config.yaml
n_kv_head: 2
d_mlp: 512
norm_place: "pre"
norm_eps: 1e-06
rope_base: 10000.0
qk_norm: false
attn_scale: 0.177
bias: "none"
init: "uniform"
init_std_qkv: 0.0487
init_std_up: 0.0697
lr_head: 0.00773
warmup_steps: 200
batch_tokens: 16384
dataset: "wikipedia_en"
Each number is 500 + 25 x the weight over its row's rms, rounded and kept within 0 to 999. Layers, rows and columns count from 0. Numbers have three digits each. The size before them is the row's rms in percent of the matrix's.

# layer 5 attention query, 128x128, rms 0.0486, rows 0-71,96-102, columns 64-127
087:468478471506507532499496504547452523447500471507488495532500513500532519510489496543527500524548525539484475474496504508541539491519489507482493501524488515510475555522501508472524502525500464
099:467497442525450548487527519515528548456439505488477525497480488493528514498496506476562502525505486530505462490482502503506513499550487480469534477464508549503514495510551486496520519515518510
107:538509552528544472512482497499493426524523506475521486522496476532472479488506501504460497477484497498485534536486473535508472514456475515512487534542490484497512505517452528514493472480481521
090:525526533560502484483534498521481515559508516512492521528498462469517475530505503481480546462538495540511477541510499529484457507428470543504483497499520494458529477506486511540537481489493531
080:496498506509463505528534482521504582457445513506473435552526520518509484498501497498494487470504479484497523464526518503531460492499539512517485519436500503475471466536525509482481514544511509
088:487507500506520554471544477480498539434501533498487494474497498504477513501475480495481519527502521444512527539535529472480542494493524481550503493478509502525477481473533508501489492459551557
096:502466530548532469503469504489483458520495529471513517505496504505508475492504501510463485463490505522454528525503504478469454515477440501470521493539521466498554493525453507475514472489447507
084:499484478517455524546520527551495504463511528420512541505496506494461514453534514479500472483543530522465473509519491489529438522505515457477482458516546520480517520530459498490510509480460514
077:485509511515435540526483500469489543503461511520494516505505493507523498496512513475513496513508529472489500530495494477532527482552515488498489512473498500503481524521501482504500528525544515
089:484531488479481542475528470531531488545503471502448522494553466497511508468514492502524534521490513464558470436517486537481545506541474514499499480508487476526489485517495510524505473506524472
081:497450453469511503532492464463495505530471467486506508533488523494460533519476461508502486546541476464501498529505530492494539468586508478487506519473503475524477523479560493516496524543481494
092:501550484510500481511529495464478457567506510499488482509487509503480514515481508536486465483546479522469506504510497503497487511492462484529466512527479484521514532486531527511524503499446503
075:490524532526533529509490500529491503528512498502511474439450536470469490487512450489529501484508533479538507530512503478494529479506492460493500530491499521478484519480516509478518465476568513
076:525509490513488483554495484483521515470505457515497487547505515460486540513557505483489510501492504479528531575466473489524482485496510511462505489475553533504497502483522520524528497529502529
093:510456512498488486479492524537529516509523512475492513519534440519514522498528470499507477517479485556497508507484513530466537560496458507453529460525523519523487500492455485506464469474534489
073:504513524545485519450514496493485505497518506475487491549466490525475495512544563503479511449521513487492513557480510467534484491471526509505478483497504487497480524505507491555547471527479544
122:499523465485449553515511467487512517478495525507467480503509522481521509522498456476532502511537489476484484502503538519531553482583522498538512479452514513482463491514557483480489548512523508
098:479495478524452510522538466482516521469467552507481517504474499501530504499466501477520486545534510493545469483490496545465542496489532429518528498475487462489508446491506479470537567491510489
071:505471543503482523509497460512453443462498491444471463501501496515495513473528489488510510492482496473497558507524546452519520502516505492538496502510530563517514510508483471553494497523520485
097:505528483510492529540458456535502500497489462511495470501496503464465463499502538511502476520498490499476493474507507526535538458565470494546466517482515526506482490495525501550497498551490457
104:455501497515461519488522481494516510524458496534486516530446459497490490508475533493564506466493516525477494515501542508516519468527481482486497454493521561478499473500545557479502513472520524
089:553486498485529483510457534501470525479538521452482479511462521493497509486534522550504502491506506496507541490463505490484454523493526483525494507512507488480527548534452468462485522478477517
072:431502457446522504508513489491536514539485486507472480497473487529453462497511461511478495511478507457497509485514509513515496483496484499488460444514503520529504440491520558498497479488507487
095:513463544485524454473490526509484507493554483468505480503509524519472509476503494531442480485506506551494506533526495480539477533473501499448475546526540504487502470506471514493481507495458497
087:491506504490515496501495503488497474509509479522474494489549474495487466480528513512448514493500543502504506483496502490489416501458487527484474477548477481511505491494503531475500506524449508
079:517451531534556517489504529504472496496501506477522495480513532499537484492499508477480551468498557517464500516493452501520462507451514508481489499534513464457485517531491523488479483496446488
077:526506531522544478467511547451508499521550513449526522525513463503473499509550488531487481466511485507495525486466548489517456455404518509489509461483449520494522485494498522505541536505481513
077:473504492483491530508472480498480537503483502473479494499529521527520501483452499535506494532510488490481493444515558528511481491523514471460468485451503529480462481523505534499518506465492493
078:503454459514499517461467509509503523487527499539505465516497499524556479490511551454522447505468495518459510500498536515512487512492475480530505477520496546481461476497510537524487506516516470
065:450535480483481515503506447516457507468491504484464515497491491540473478468497541470541512469530494524508481520471519458504521522516479506454494485479467503541501538489505492491564485482492489
076:517486495477533444518484542541479527494530484515534538536524562505454507508497493500423502481537496480501516556503489483470504531486560530504490520514484463534466523501525533512514505509484479
077:504514430486467494447481507511504499504499500504484497520491468544502498517506536493536493486451475487518486477522511484474470519509497508498511526537471464524497505464516483519521506455473516
042:490516490456495517494440512450503500478509521460494471468532552535495519507505474483497517558516525478498504495494494493484516533509494490516468476513485494503499538519512480465498526521523457
058:473496510464464521516465502460490520465488535463499467488516538481471518497483501483524488521532530453497494503532514496480534516504495465510492516509519501468512492498539505470532525529505429
081:528488488519541494457522499540520461538521481553507513541511474533541482513516503523465512482458507535496509483465484513515464489479501526506535481494499519523519506520451509535446483486510551
079:548538531497469501516475533474496444565541510516476509512529449518495468529528536491494530490498512464490496496490479554470503479480461490579473499484507473492500486497507488537455482487469515
098:501502488479490506497517477475471487551488495491494467508513531492495535489522517520494477512523507440504487549512496519502515497505518459553437479478525514482484455511573527546515490525511522
080:473466474542502526526464459516530529456510512471534484496472478487456510472508455469529504501544516448512537512498506434528590527542499517506452491516531458464478507483519519511500521498513471
108:508500513531517471476489535511472488503502480508515549500519496521526460527476449489516500492488486575490516442472494520480449510474480516509575516473485479534548530479467489475500513520468476
101:518482521495530498497488521558494548512515494479511535542480478499502493475496494526498538472498499512461494524521486496493441507512482470454515488510513544488509523515466505488515495498487546
118:482518533508495490546500470489467479459457500506481485504474498486544511485507519514554531483513521474492462568482504491492489481468555477513471505500522505479500500467542518477550516500485523
130:483528498491512513542503447531506447554520476451431485489530508496450516465529488532473510519502518475520483479485479511474499511533511477459475492505486535511493470521466498519505493494506518
121:516471478467508569499492502524520464509501488490471555521517474484488535507490461546475519499495474494516484535489530448493534481512490492480469521470537515494461506494510493527505508500504471
161:438487470504490493535504449491513517523466494466458512492512518515497531520485480541503476504528477494497512469459545503470462523516532497492509510486487520531482492508459507509471502478452475
135:502532475537502531530476548532507472497487567520544516460489536495506471504489488473515502495482500482514483535570478421520479497508542521506496490473517472479471555494515523518533496486495483
130:482490486527458492543474537509476510515473458567494495509468510489532527510514500512496462484515518529482541580483500487522526495544513492502512508506518507546477498503561505537510508509518517
132:530485523478498463512518484530518490505467503501458487512518532533485533536508515530483494492508501528492523559517473511501539589498540465451471515539504508503488519488482486532531459474514518
133:507500538487507491509490484520501508462531492509472515554509511511532495478490522466502496471511473499528486529495506500483484480482559488512486518487513514502538497520486509561545500536514517
057:468533496513490501503480471513501530454466499467507509484459536482445508482473513500539504490540496466486496523545524501492542493499503464469484534537519483493483495504504513453568491489502471
061:483500513504490486527515472525488514457463506476480534510491523435486480457465496494507503483505488494487469526548521508497526510506509463455500568525511478476507503469474512469553499484481466
057:503510463509496530489481495503541511501524505498501472480510501517500523530542482463470533506513506482480529500469524490483494468467484499550482464501516514511488498530537503520479489519520486
088:461472485445507510519500443519496511503521516484502489514513510442499529482481544506553524480487451483500508523493494554485576498491545493421490490522523496488472497513468516496486488496496455
093:484489518494442509540502473500502564442501490473474530464476494456478510453507528514545519481525514520480505495480500512513498557473470453449474505504519527462501495475520504472528518447512483
101:514514492533538478488517532513513483449522530519549493532456527512546477473460503498491486476515491509500483529504501474482440494514528516477511533535485502499537501508468496481509507504503531
102:489544511449512503514494454487495497542509510528481517510528487522486503482508522501470475527518498437497508499497474518506549540544520496500468503491499484569435484495492493555473515505497500
127:500503508484506478524496475525519533484512470482473509532499507517496517487464502513503503477471491524503451497524479519470453557517537508481505500523515518546471506482488481471485477449472503
146:465504521524492492547496493543484523516482485481469542467544515491466534499453458515506544489491513521514511456430496516461436506507549486478511491474465509530542495497492497447508520478483455
116:536487521509502487491495530495487478544503489458525467491542522511528506495510529475484516463500514507513476477501508507475470494462515487523479516466472476511453522530502530505501511496494500
112:472498505515477460532514527492474486489502528464490476523491536434501504513498473491536520528494483538505525525477472521511434503478530484513520457517491487521566524481535473489504531497453484
121:522490489517498531506479508529486534495448533467490513504506512532518509494499525509474497504502519458482510509507514458528521503486551454469481481495483485536469471531561539538503516447464485
149:497469502519472529524453515500496557524472549515503475527482531511517467513520521450532446497501534509484519544488543499514462531528515501550494442483495495464465535506527512537502519497505475
135:503466476456543523490497518510522503512506513526517513473488433541471479494483462486508532480506517503487501508514486520463477449519441501481510480514539509486516558474488507502525518461484495
133:546460493481521479488464553532500488494524490504511485507539501511500498523503473496433503508513475520496491524517482471488498499530501516509494491476511506509466536505483513526470555484512495
133:509503464536494498479494475477479488507494480485455486569507518526482486476499465501500475481495482512493480469492480486493460527483548500528480537525543488537514477475488515494523482501511496
078:520498473555520516523543509451498472491519507493486502497482509524518534496510527483493482501473549482510488516498495513499488509519489536486480419502505516456505478482501491540482508515491489
078:448513503506516487530479481551499491489493519483483488477477529482486481497474518466536515501546477495502517486494476492466510551506498444497511528524506487505503482486512488475530502478480519
091:462501475537511497491501529519521466470529504494500520501481497505500494512472510496494494508537516495511495508520470504454515514504445433547465498520526512497500451474494485479526473477470493
101:471478485503489520487482542479497505477516520553482520473505497527485519508495491518482491527510482518498506495490497488508506520525419469541483543476525503480530491487507450467502503468484478
099:520526506481511478511493524537509545507518535446509499530482506459479513495483524498519499478568505474473507501520526526475518465507550486497521504497493470477473500525522538508523539476514507
092:517479506507500500470516493525498453560487524498539509525531472514514501564514511481466479484476491522503483526508501527533538429502488522497515471476496505524457522542509513550498487528522493
112:534462500474503512501482525529471514530473475531514503490517477481512516468499480476475503462459489537505467445506473525552495433500480489512513521457497460506470520480468481507494483506485492
102:503452491482493510478492518427495559516500482500442502526502495486510484492503530511523498455473502582511472503514516494511508519471494566473509530492464490494514485497500514500499480461495501
080:469529549494525489518523486525479502476461489535515458510478510543436477506521475516501468457503479532520527500527525521495501470483522510526498503554520515499537523528500467518484492528505499
103:507520485477482531500452545437470519511489483508479464491548470495478459484474486520517507531511504462509472508516483525507515494520516548467519507478474461451467568534513496471514495476493462
104:466481512497513507486508463560489492477497512468480507526496519464492537476473524465520484460514526533469508531465529469496514505464507423480484543521515482500507477498456474468512484489493490
083:497529500455467526494502527494468482462531525481514505491549469490460504507513553496515494514527502493515509499494473490508505503512491512501499482483530496455512509553518499491498487507508494
069:512524468509494530500451511449472496450503523510473469476489499523481478501517493519511569520569469482522503523534521487514471524472519529539499476472488452462497510518534500495491530515475482
068:532448513456490460438487477530519486522496483518511533534510523495478501510500541484534455522506484507487494488446513460515574502556541503460497508513496539548455498497492524505537515515517493
090:493488503491507481498532503530543489469524518470518532493464514459487552512499501528522506503501526517489516539434512469493526519454493457479488510516505506501521496494477520480522519515517532
# layer 5 attention key, 64x128, rms 0.0485, rows 0-38, columns 64-127
070:570512564519477462484529505512514502506515516521503495492487463506510506490528507496456488499486512477524515492481500492513444474452505519512520513520498502544515476500544517516535487514480540
058:524478499468532545522486470484492473517483469510475528498488469502486451482526481523507515481502546524495505479518498489538519482505434474537483523553511501486506495492507462506489488478466479
074:531525555529452503531534519464519556514495532515476477481496530509525515468525475486468481480515514482489478541500507457494492506492529495482477448529493510508527507453494499498485490456557538
059:512559537507468508461508474502513514484526505470472501426513536496508498473524545496493509496508517487488488524499487502472457493522495463500484489498495523478489525545517516478494507458455476
087:517527484523516527494513461490504468552490504499485494480503468503507484511523522531493483570524538490535493496524466527524525456481486525524515508485504468479475510525506487496469503529455500
079:541533538480486473508562491487488474565498525540494473494480477497511507507508498557477518502529486497485458495519519512524469470496478525494477494438499497498507463473495518490496511531524541
086:519475508518501515458497506497515487466479535461507480495450506486517534500509508499501520493482473497516485519530503461517481497501531484505478476529505498507508490508447538494473505491499506
095:489504519535458491481501526489508543512521550526525513471461525499517477513513470472490461472463484534495511496473486506475461504470482509505520449490482530481538457435496521497513499516518497
103:498450525478486508497495546476487531505481502514525487517471467455557496483499495470551496489491495517496484482500496484504456502510501510476503505485538458508517497507495495521518486464530527
119:494485548474513492515474450514516515532512451491461534495514490509507572448519459525484502494486548515508472465488473515496496491494494499430503515505501481519486466529501473498498519513492523
124:533490501488473490487477496522544477473516478500488530514490509540505485497555486508454499461470491529529507479497500489486434524489548499430479525537478530494502525451462497525491468480524498
112:459492497469492511486513452486535493541483487494444533486479490510529531508497475510551467504521482525486478476502503536495472541512499548511537507473487524534498514531505494506494473523488519
110:494523470478486497531478511490483493505467486554519505495516513488514446525476497480504474498519520450525493493555483517487509498509525501496505503491484446525484527537495475487510553570509468
112:481458462471495561525508498483501493483489494521464479543521471492520506487502464483555498529516524475483481526465471496499532484491488510492492477518496500488488538513548495517497492510505506
121:510514477492517511503524468509538436519480480497453511513457488459502524490465520504478501487509457509535473518521541508506544479503469482480449537548547497498441458494532509583487487487509489
111:540516481490488486519484457491485444517490467521500556512505477483555494513534538457512456461504492516522517523496485500491511493455514485496493509475488494521513489536516502550506557494518515
064:475497408503533518524536541509454468530526454514531524512518466495479521521471522524501455519516461482490498468544459527517533513496483494500473507501471516509469504523506505519481511487487476
071:481530439457513530464449512545467479508528481498509525516517503476492502509440518466527493515477500501499487454566513535524507486524456487472522506461490499519456539564487493474501500522471488
063:529459547530494485500542506457505511518494506494519478514521475498466464503529484506480501496522483524516487487482501487509478510499502494521488497517511536487541398496520546493484478502492565
095:501521520471451477510511543510477519533536483532479519517491504521500494524484463505498499448516483543482479463502508518518471518491472522554528488498508504499477545465515516514533491489521526
093:473496479468504455472502436543528524508495486508500508540505537513515537544500486492480486493512465504469511550502483514467532495515522477451504506500551496482492534502476489489508495528507465
093:469507507482503483520509503482484549537480470519518510527464518526518529489504452526526519479463498531512507485478504506515483548518535505456506501488536508504525526459490496517492504491564532
102:484497492546503546503489510473472526431513476492535476459519521505528471480483520479540505534502525466521523501489520496496525522519432502531496496470482509449508471503519451488460504506483455
105:532506520480507494500497490521497464564538468502473498527480479529444526517499529532466512471517478541532499511529490500509529527503542476462482507520541473515473544471507456498536494491502520
103:519494517511542474524521519503460454506524507500525511538505517433525515533511496479528509473492442505478533539509513496505500486466536489444522502518561461480486521462519531517537473492542483
122:539510535511500470463497482499520473544497489443517541520505508476478534463529513483465496475483496505499488491487479554495469511507517500452482483508493478483505466448501498497529490511466523
115:490511509544511450467503498529521521521544489478505548499472500485533518491531474518503469459533473500524482476495492507479460527453483507432509502502460483494546512473479475511496521486514498
115:480468527476523515476545521505536504483516516460497482475550470519516491470526515496538481474529493468511487498466500497505527504466534432555503499503506485512507467510548507517471554471480461
132:497495502527469496491496481503487520490491507502498473532449487545535500513503543451522489495495507504491506568527498487495485504499529495493515502517525488482470542485516509514541517539477440
106:503502500519493493510521490508493538484501459498464494518493467545492491495505455466481514493539539506501490496444539506498490519503498494518496482499460530490524529531517539537495522484518512
116:481513502514562518500480540529500513513546496494459496503529542523474531534497481492497495529515509507500498464509471466517516504488542458490476497473487509524466520536501490515458511524494486
107:520499480452482509455504477452503466489484500519519554515466455444476499496530497503483455526481514483493503449534514472491557482525500509484503524498509520558480503492476477557532471509532490
072:543493535483493463508531509497540501528505493497512527466464503462505489484513458499478512474498505490513505486510493472484488491539489508540514483467498495508484514462533517465559489515529480
070:492499509459533524513461474517489489545506511496484515481464518484466528514437543511485525554465484496520493504532495505504508475487516483528490528535488501531468459556516468532467470508443499
076:464552449517473515511515512508504512469529509521460499494549485510478456502469537487493490498511505475495505522500519495482507523468498501513521518467497520479490486537458458516464538461470531
084:484539496458495544535511506526502500511517479494556489471499488502466477503492511554503478518482469484507483482537472512497556486477498507506492525502490480510487464502518454557473486488469504
099:526501494493487477473528483491482452534467525519466503504486503506507545490479487513472489504487493486521479500470510500547487505461513528540519512487479480509485561493501482541521527538518495
096:462559494511489486543527482512528525504487483514488472447526487446474465496507534533515512524473504484490510478492546498524528526542485498501515511515525519515490496533517475483453546481474484
106:466551493523503524500509534453485492459503499487511498494504448523461446485492534518506505461565513485492494507479446518503514541474495533482467470496488489473533485521507503489505531503484496
# layer 5 attention value, 64x128, rms 0.0493, rows 0-31, columns 64-127
104:545473448434505459484476483488509501445498505523485468512505481513496492509447471512503543495534487482505532526538525553523494514483505498508489484495503487507526484509485493516479494518457513
096:518519507511472459511523559505498458500477505521457459483479460459525484478472492485480466450495514554540530488489495492495485462496497514472487497520533514490491450483492513543477500522495481
093:525467493510542512505509469519482524469483492501504520478532501515486494533493491479475451466485510446499514516501544530469434468495458475453496490472504506529490520525528478512497502514473469
089:454491511518530537503514533503442482508488470507518500472484504517510508540460492478498516538479498489529514487481506467521508499454474505471490514507479433488505498479503471467511475489510443
095:461508517476526465498530457539491500508522532500527524557541514473464489557507510503485465545523510482529487526490532496479462526512519481489531501491527459419477450494525504524491507509485497
096:493547503476504479481455488572505462480452529492507467495492507470554485505483515468479478533501533503463520478518503530507495548448467447518504522520487467488495494522480560522481500510481492
095:469533486524526521490493511486510493527515507504477538548543518525498489548462531519499501465509483499504559488464528448509529475484540502457513520487493455483511504474503510483491501500455531
089:527481491493524484538497504502521486466451524526506475479493527543464476482525516514474520481464477540489504523559504490446520497487545502512528543507551532535491500502535521510492522507516456
096:520542502472523487487466492493488495470527508499417512529515502516498473456482533470478501489512516478537462493484516505489496545500482527484540508503549498536503532499448503502502503516486499
098:501461459510517524469475504481506449458524449472468524480530527477485524532500485558484473502521492505451539509439530529472484470516491520513496518515530503536518488528493502497512531475479505
091:528549498513540522528456502495474507484481484478526474509493497440548503454497505477475510463485507506474541526502501527513493493494517478522468515515515519474476489475479466529531493487492464
096:484522512503536468503456515558516551504535531498487500504461493449534464547507513527519494500502519510476541477504505542474494507543493537478424475521496513516538508496529433494472499496502495
105:483527503519458442474520531475507530491501471490489471486490455521450497535527517483513476487490451545496458509506481524482482467513466529513507526457470471545488498454531492526478534506523527
097:521481482513499514498480504520489493482512487489447485481498488503501508522484544479515526508506501472475478511541563503533509494523487501449492499517467513484471507512471489487539474507486483
098:517485469504505567497483463530535510518492512484467477515536510487510506499476522496467556526516507524431539501506518531485524481511490472480509510499476486500495519481456502535453502495473504
093:490475509508497480519514547483545476466538462512534520516541478434474515505488515507472497500510521505507559482497496529497488537493506467479489526462518511491466549539477468465498506492464531
118:492521476490487486531538537469522537535445526491487453500497483500502524488507478512499507480473458521533505525493491490487493473477507494501517470461487480553523464482537525504540478518516516
099:533511476500522483494547523491526518462518448491473497521498492516484486488487516466482480481504486447478563531471486499502528490460482489498520496478530532535499491517535508508509488514508468
096:478452502519514508525513491457457501461490550491485514539495494509544491492533500510514494470514454545495513525496503514455550500514485519476488476513512457485489486479499477472509541479479476
098:453516534495535505475483492524498480516523476506506497477517557490466529453503498514516506499554460520459512495537479485443527491448496516504555471546505530462478520511484475513493465460499444
094:503491505520499525466484474541460479445459499476511492478489528486486432483484545509513477486517479424518520509540519559499475479476480494498504545557504496472478498511488486444503482484520493
092:476494492502477495459498512492464509544459529483436484479501467527507502493509479511514505470490496490499481467492521509513502499473539494521502534467491520413484500514508435462499485522512511
093:543510528513516512500440490515520493527511514527474540491470529501517511487518492529514469474511503498496490448502467485508482484509495498472531505501500477548546510493521475511575469478541499
097:505484517505536530483470500503523509513513477459550524517483470471556495487454487504515498476461473499518522501508528498531511545491514463533499511505489513525468511467508481493490501489510469
098:492508495544511472474465500517475469460529512523508523508524530508509507470516507470475536498554486508460483499480536493501487465547509507501472528522539491491506477542524466519460479472469495
091:477528520483510522535517479489481468489483495489502503543466470513496475476478499430496472510497527521503553506493510522505481504489527472494541480468442496514521505522529479516465475488509513
089:457552520523486462498512498544502513480537479514525502467536490519508499496534533493515540502518489500485522522496492470552511482529507487502530470485511539496537499474571505524504504486475477
101:494504486494507486525468475520516481521457551485508523486522510510489503524463550500534502454526523515493490501481519466494503556518495498513523527434528475493508517533496475473513452503550552
089:560500506483519489519518509492480500522537514494525456453519472514505508519524478520485553479513471488491497500492506519459512557496508490491484520521545506486454528469510526479489515520530490
102:506483526452545510534500499473464512460524482489505478552465504548520461484503529555510480493483511488503465512478537506497492492483513469516504524539486497497510511518524528501474495521493502
094:515502501504513483489489515456491463484484445512494491478516498506488538474493528523519479464516493535515504457503448496508494464525536500484493548527505495507483496512533519476458468546459504
091:482527483525452518478491495503472491517529476523510477532485487545516490480474460476519458515525515490470553503479482532539504491471494519447508521502507538542485476521487444523480498488484479
# layer 5 attention output (transposed), 128x128, rms 0.0605, rows 0-63, columns 64-127
075:484485492482554499525495494554508535506503480502520512501498520537498539485494503493491492484540484494450517496490509495516524462502430492534516523491453522480492521486520512496511504505496495
084:512531493484489499528489518486497473530498520524513486473497509492459536493487512554532478464495446532500472536505507496516473520529499530499481488498495477504521563507542519460531503552490553
087:484497487477480513544502473549450477526506519479529476496553521491511515442488504485482537506465523474477486498497475507502513515518537490514530497505486482490476504521469498503538495535517503
081:498474512502474516480520509520481510488529494511488495524509506465460538479473497481480467500450468487498491499513494548483522521537503516475508499521523539499475468523484563479502467485465478
072:495470447514494509448465510527529546492522465520531500479490510503510494506543471455511515489519450536499500515452488528495492474523487474493523542507481515488493484496504502494547468476532453
090:500533520503547508464522503522481516511486522494515487504545512518518469501495517467493482485502519477523485491514475525495470531536502542471498493472521502504513462566508521496510509479433522
074:522507522490496485494490527503504458475489515488420498516527503538541485499507497516487462478557464509496448527505484521492504464521429465562499502516473509528514524511510505506516497489480480
081:544527497526482493531465465518521477465495496496456528506537518500498510514476522518535480507502514470564489484472480483538486496577496513515543506504489474472485487515522492520547527486521495
062:541481496500507487500496511504441515457502459539574493480513449455492485523473524465499510454441516469491496485493505536521540469493527483469502519521473521482491514521502518486571484498483505
078:488490469464493511486442527498484512499473509481547462498533512554545477482504470477505465531452515528477499459530519495515508498505503494473514500522496493496418514486499487494492445539499474
090:510502437484509492511477515524473500478503481513538506522509519494465541488469516498518496501488540497513479501537517515472523489516509503489534483469512475469488488547493480530487489519495495
068:499479499510524509489485500474505508501496479447522508498508519491521518496488537484471530538514501509504486523537502490505480464490449470507465527437552495524466498518449487505481534459466500
093:498481505533517495544494514481450504529475479483535462533504501486516526561499458531494489519506488528517512529481483517477496465478494510484521505513514495527529501448490492467498514514497549
085:485538465470473540457483467467537460486476484504458478457529531531496482499488544484475492510496527499479477494535527520509484488519446475523470480524521536460460527536472523512453507512474506
087:469506514453479507486475507500476506482484495471501494491534503502472503461507540472481535487439519546522509468523455502493506474526490517519448516530531530471475492547490532547515461505514459
082:494471512505537492493502477486490463526511478535470463486544543503506544512506477487468495482482524510498502478466517518550501498527419508489504535522485497510487463512496470561496496527480513
115:492478518516525479491530466482501490565511484497507509522477467487511515515536457513521499474515457537553499530467501496523495518470546479514497515511504519496542494472545487541504527501518529
076:537487509519513534529469521499505514499527509537519497487463474470516479479491483485486514497497503485518468501451500486487466478496480519490511458540515484462519503491501466461526504477525490
074:462533484542545505461502505484509480523520522479492526506484494526500503496466470485524514464522550503468481493457486542537519487501472552518498473528509502533561489493503524509528500539528450
074:536486516482493526497458490525482497447522485444514529510491525537485462530503530497535480504501537471501512515543518453533506478503448495514465510516487504483483540512456528534452517506480531
082:504543489491537517545533481517522483499506521513465516490517481519475494478476498496455510528502490492498506487563499461482518487510454484554462511510529507471478533548513510525481556506467493
077:528474517453497452515490459524492512444504500503517535517500527492451518536523536470494520499498501545514525489470498495487484463502484506511547542488525491433509483492464511507534530471536501
074:497503451540486525505541480518486494464505510489482513490477526515529498492510474460505514492546478534534499505494497468477460511484485489532486521524490492499529461450518487444500476562529523
080:510500502472487512512464518506487468499479492463532473470519536484454502435538525491549493522492514485546524459524508496463481496466505494482552500476498474483494496507454515473517489495557499
078:478524488484509512507502487493527510497520500477502483482549526462506495529531526509475497538500532452475502473515475452528485474501503474467481508449529512515461465529472495454493466484539491
076:511495512534502476487495488542454546505549513519474487498505443534471508519489498523536488519482514504481486507511496479486482485486517510498518504494539512519490512498466469544550505516500524
069:498525530512520516526474572518514507505503482490464495538494506471475528519484479487515498439446469515522482477488505517444490504511551519495499522482508508509517496524516542530506497505516483
072:495530498534464464480545509484483461496476485476476462492522501485510488499510456523509498460488515531509516485476495519504499517486523463558503492528454496474472506478547542516510495541498490
088:516506510491451503482506521491544503484487474530497446513452533485474506537515507501497522543515512512490515502526503472521450460526561487497515510464544519529477496490527481458533522519432494
069:481586459459507515483449482552488516508504503476520467438581517499517480502475533458516480489551512533493509487495511500488495486521509517491476514518512506478481511542486519470519463478490532
084:523493450491464493497507500515517503476459516485499518530501495495508482539492481525476536530521541496544506505462507504508528499514476490501486483477479507491466510482503508530471523449540549
073:494534465509505516514499517518520504497490502496490499502496468474473471487521500472500559487458523482499489481464483452489471513488546498525507506518419519482485491541497515436465522465514513
125:476533492475462529460515487471526507491554521529498555459458475501482501513476461496455456515518468493499526473461523470521522522468522497511500513481505477509524491486495479513508490514474511
107:506480462485473481531528496504514493468497549547454490487490528528493475477487474483487494514493488497514529516491485456485500497495518454558540515503510488500437499464490533507460506467529517
117:526470457465483492430501460521494509475461526487456498475494520533496516539510531535498462517487476527516483448502488499505510512512541537508486527512527478482509478537532493542499457520486517
105:484482502505502532546496508506481512497469502474496475485532496506538494504503461485517495537490534526466535503509531466459516525476510448517507525459546490460514489540499494487472442530481469
120:517503505499540492518546511510503496495505476531527556531495526520482472490455488542494454461495516523533484501547499502476479504523498543492480545473475503516474489568488510495476453467499534
109:534480525449563493516466513530513476490518504461485502484477534507518503479510489446489516500476534529509493511499538489517537488496461450447493518522485511545495532493454525509455489512489476
122:473511485543536506503523553513457497476511457467504459503523481481514478511434517528467473470489487495505507486494555521517488551496496479495502491495516535494501486473489498480473507442517517
105:481491493484523502535531494501501479510438464567483527466479532476498471516520472544462490505556525495466490461494513504502505496498516521473473505495513485489497546500485539526519523569483500
118:519451443505488506506513448487480479498499469521495490528479525503496491497493484499497535462554512481539468482500471499507447540540503488503467476468504511545514490472516530523484527513468502
115:472494532499510497424478483530507466430509482507497510486483504490501482495536506519505480495513526459483530521565515495499484487519481467505495457520539478482502457537518483487498555500462498
102:476483521523460512526498488472549482522442554478489499522521518543496504550472489485471551479480531488507498486496499491509494503523490524518506487533499478517513551493487552536503502462521486
120:548489487487496509478518517500481488526479544525497477493521484493516493484521474551490476497507494508561469495569478502495513514514508498523556512533499493502525449477548499503511512469508493
113:519497520481511480504530462478434465518499457510473471503468494510486524530495502500534475504464471502504503550485488489522513460523476529537523480449520437538485521540566500484481483529514487
114:530497447509537484524501497528497535531503494516496482522528510549450504491473528497568481525506490495485511458528472483521499479488523487470499507513507428478504484520558464503541471498495488
111:483519473505489472514528501505529489446506527490529529496536492485478492516491519522461466488488514495471483490492517457492512494495508516504489510499479483536546534436497505498528545498492536
111:501501525532504499499517477468519519421447512434546531497497497515473489511483507484534495541502495479513529546509513473491472573518477511501533481527490546470468497502516533496521504508489482
106:488540528512519524482494543502549494481483507540508481506504515518511472494483498520468487482516521499450535458457531458510508475454514472505543510498504486498485545493523538537545512517535487
124:508494499462429479505504501512507512525461502455508486512532485499467529516523517483519482498484474509495507460529505497442470487489486447515532484479507526493513489490520493517503476534481507
118:505435553488516511491540472473504482416509511526493510502527442535519489464500498540526532492450535550497484488470464496512490514495492506510484510509528487460474485498504434468516516512525501
115:448501501484515489524454535500511487516502496552501481576506541486502479491536496501448484477472499474440531527502493523468552516529478472472523491481540525476512512505493514537529550501502488
108:487506492484511544453455471527488512482532471473500492478480551469502523530519488503464501527455532509512499517461486494476499466504481476520492483529515519487466534474538478457500487517479476
112:509477529533507529481483550533536509464498527490528421518482456503509527476486461491519529502456467479506511512510474481509538493441496495467450481553500479470496503492482507487444446468513508
116:520493520484479523491531501522466467530486499546534465503476503514530460534508535507501526515524567472501504513515467498532544503448507453488516493525509498458537492491494508501496483503522505
114:515519542562496517530550506455503488513508468479507506483475467474520496490461527497477503515462487488504479489465460525515493546532479482506530482529499513563511505465521490490474534503511478
117:490479541479475523513439494523501510485502477453503536496496520539491469510486494482537554467483480540516502485475514514506480513521490489503510484506503463483499526530520481503459508486505515
119:538503522484477473532516500476498474482522531508512506490501496543527450517491516495450528545462476494493508510488510543464499498477490467508553497499446484484504508509558563517496507449479484
115:498499494504538485508511455469491464505521479497491484480504516501477483505505522472496486555498479493462482461518486540492508487497476518488516485532467505490522527495505465485523483520435506
124:541493522551437505499510460536503523544504487521518533528537491511447495503493492492484510489489476512467481495540491533504518500483497476480474488476532509482529525552455474467500482460481482
106:553522512501496509522480522536530511522514498538500510485492497453542504481474516506471533527489494492531512537508546512494519487492519503482456501515503512462487522528526498520500520538519519
120:553521559496490533489509557470465504502505534515507505513493463510541500470469531511507485525516472515552485454491525501469489464521482524504473482483517502510459489471501479549530497495466507
110:511485470501520486499484545438475517445533534480495460478499503507469489516497493471516532528498477503528526515532501476510495474482519430509465485449508511502473482529478482515492469539472472
109:511488499487475482446532477548496456485539509462481487459511492527495491458517471479512485500485492490544550469480489491465475528492490519477515470505530540492515507468483514510481539521455524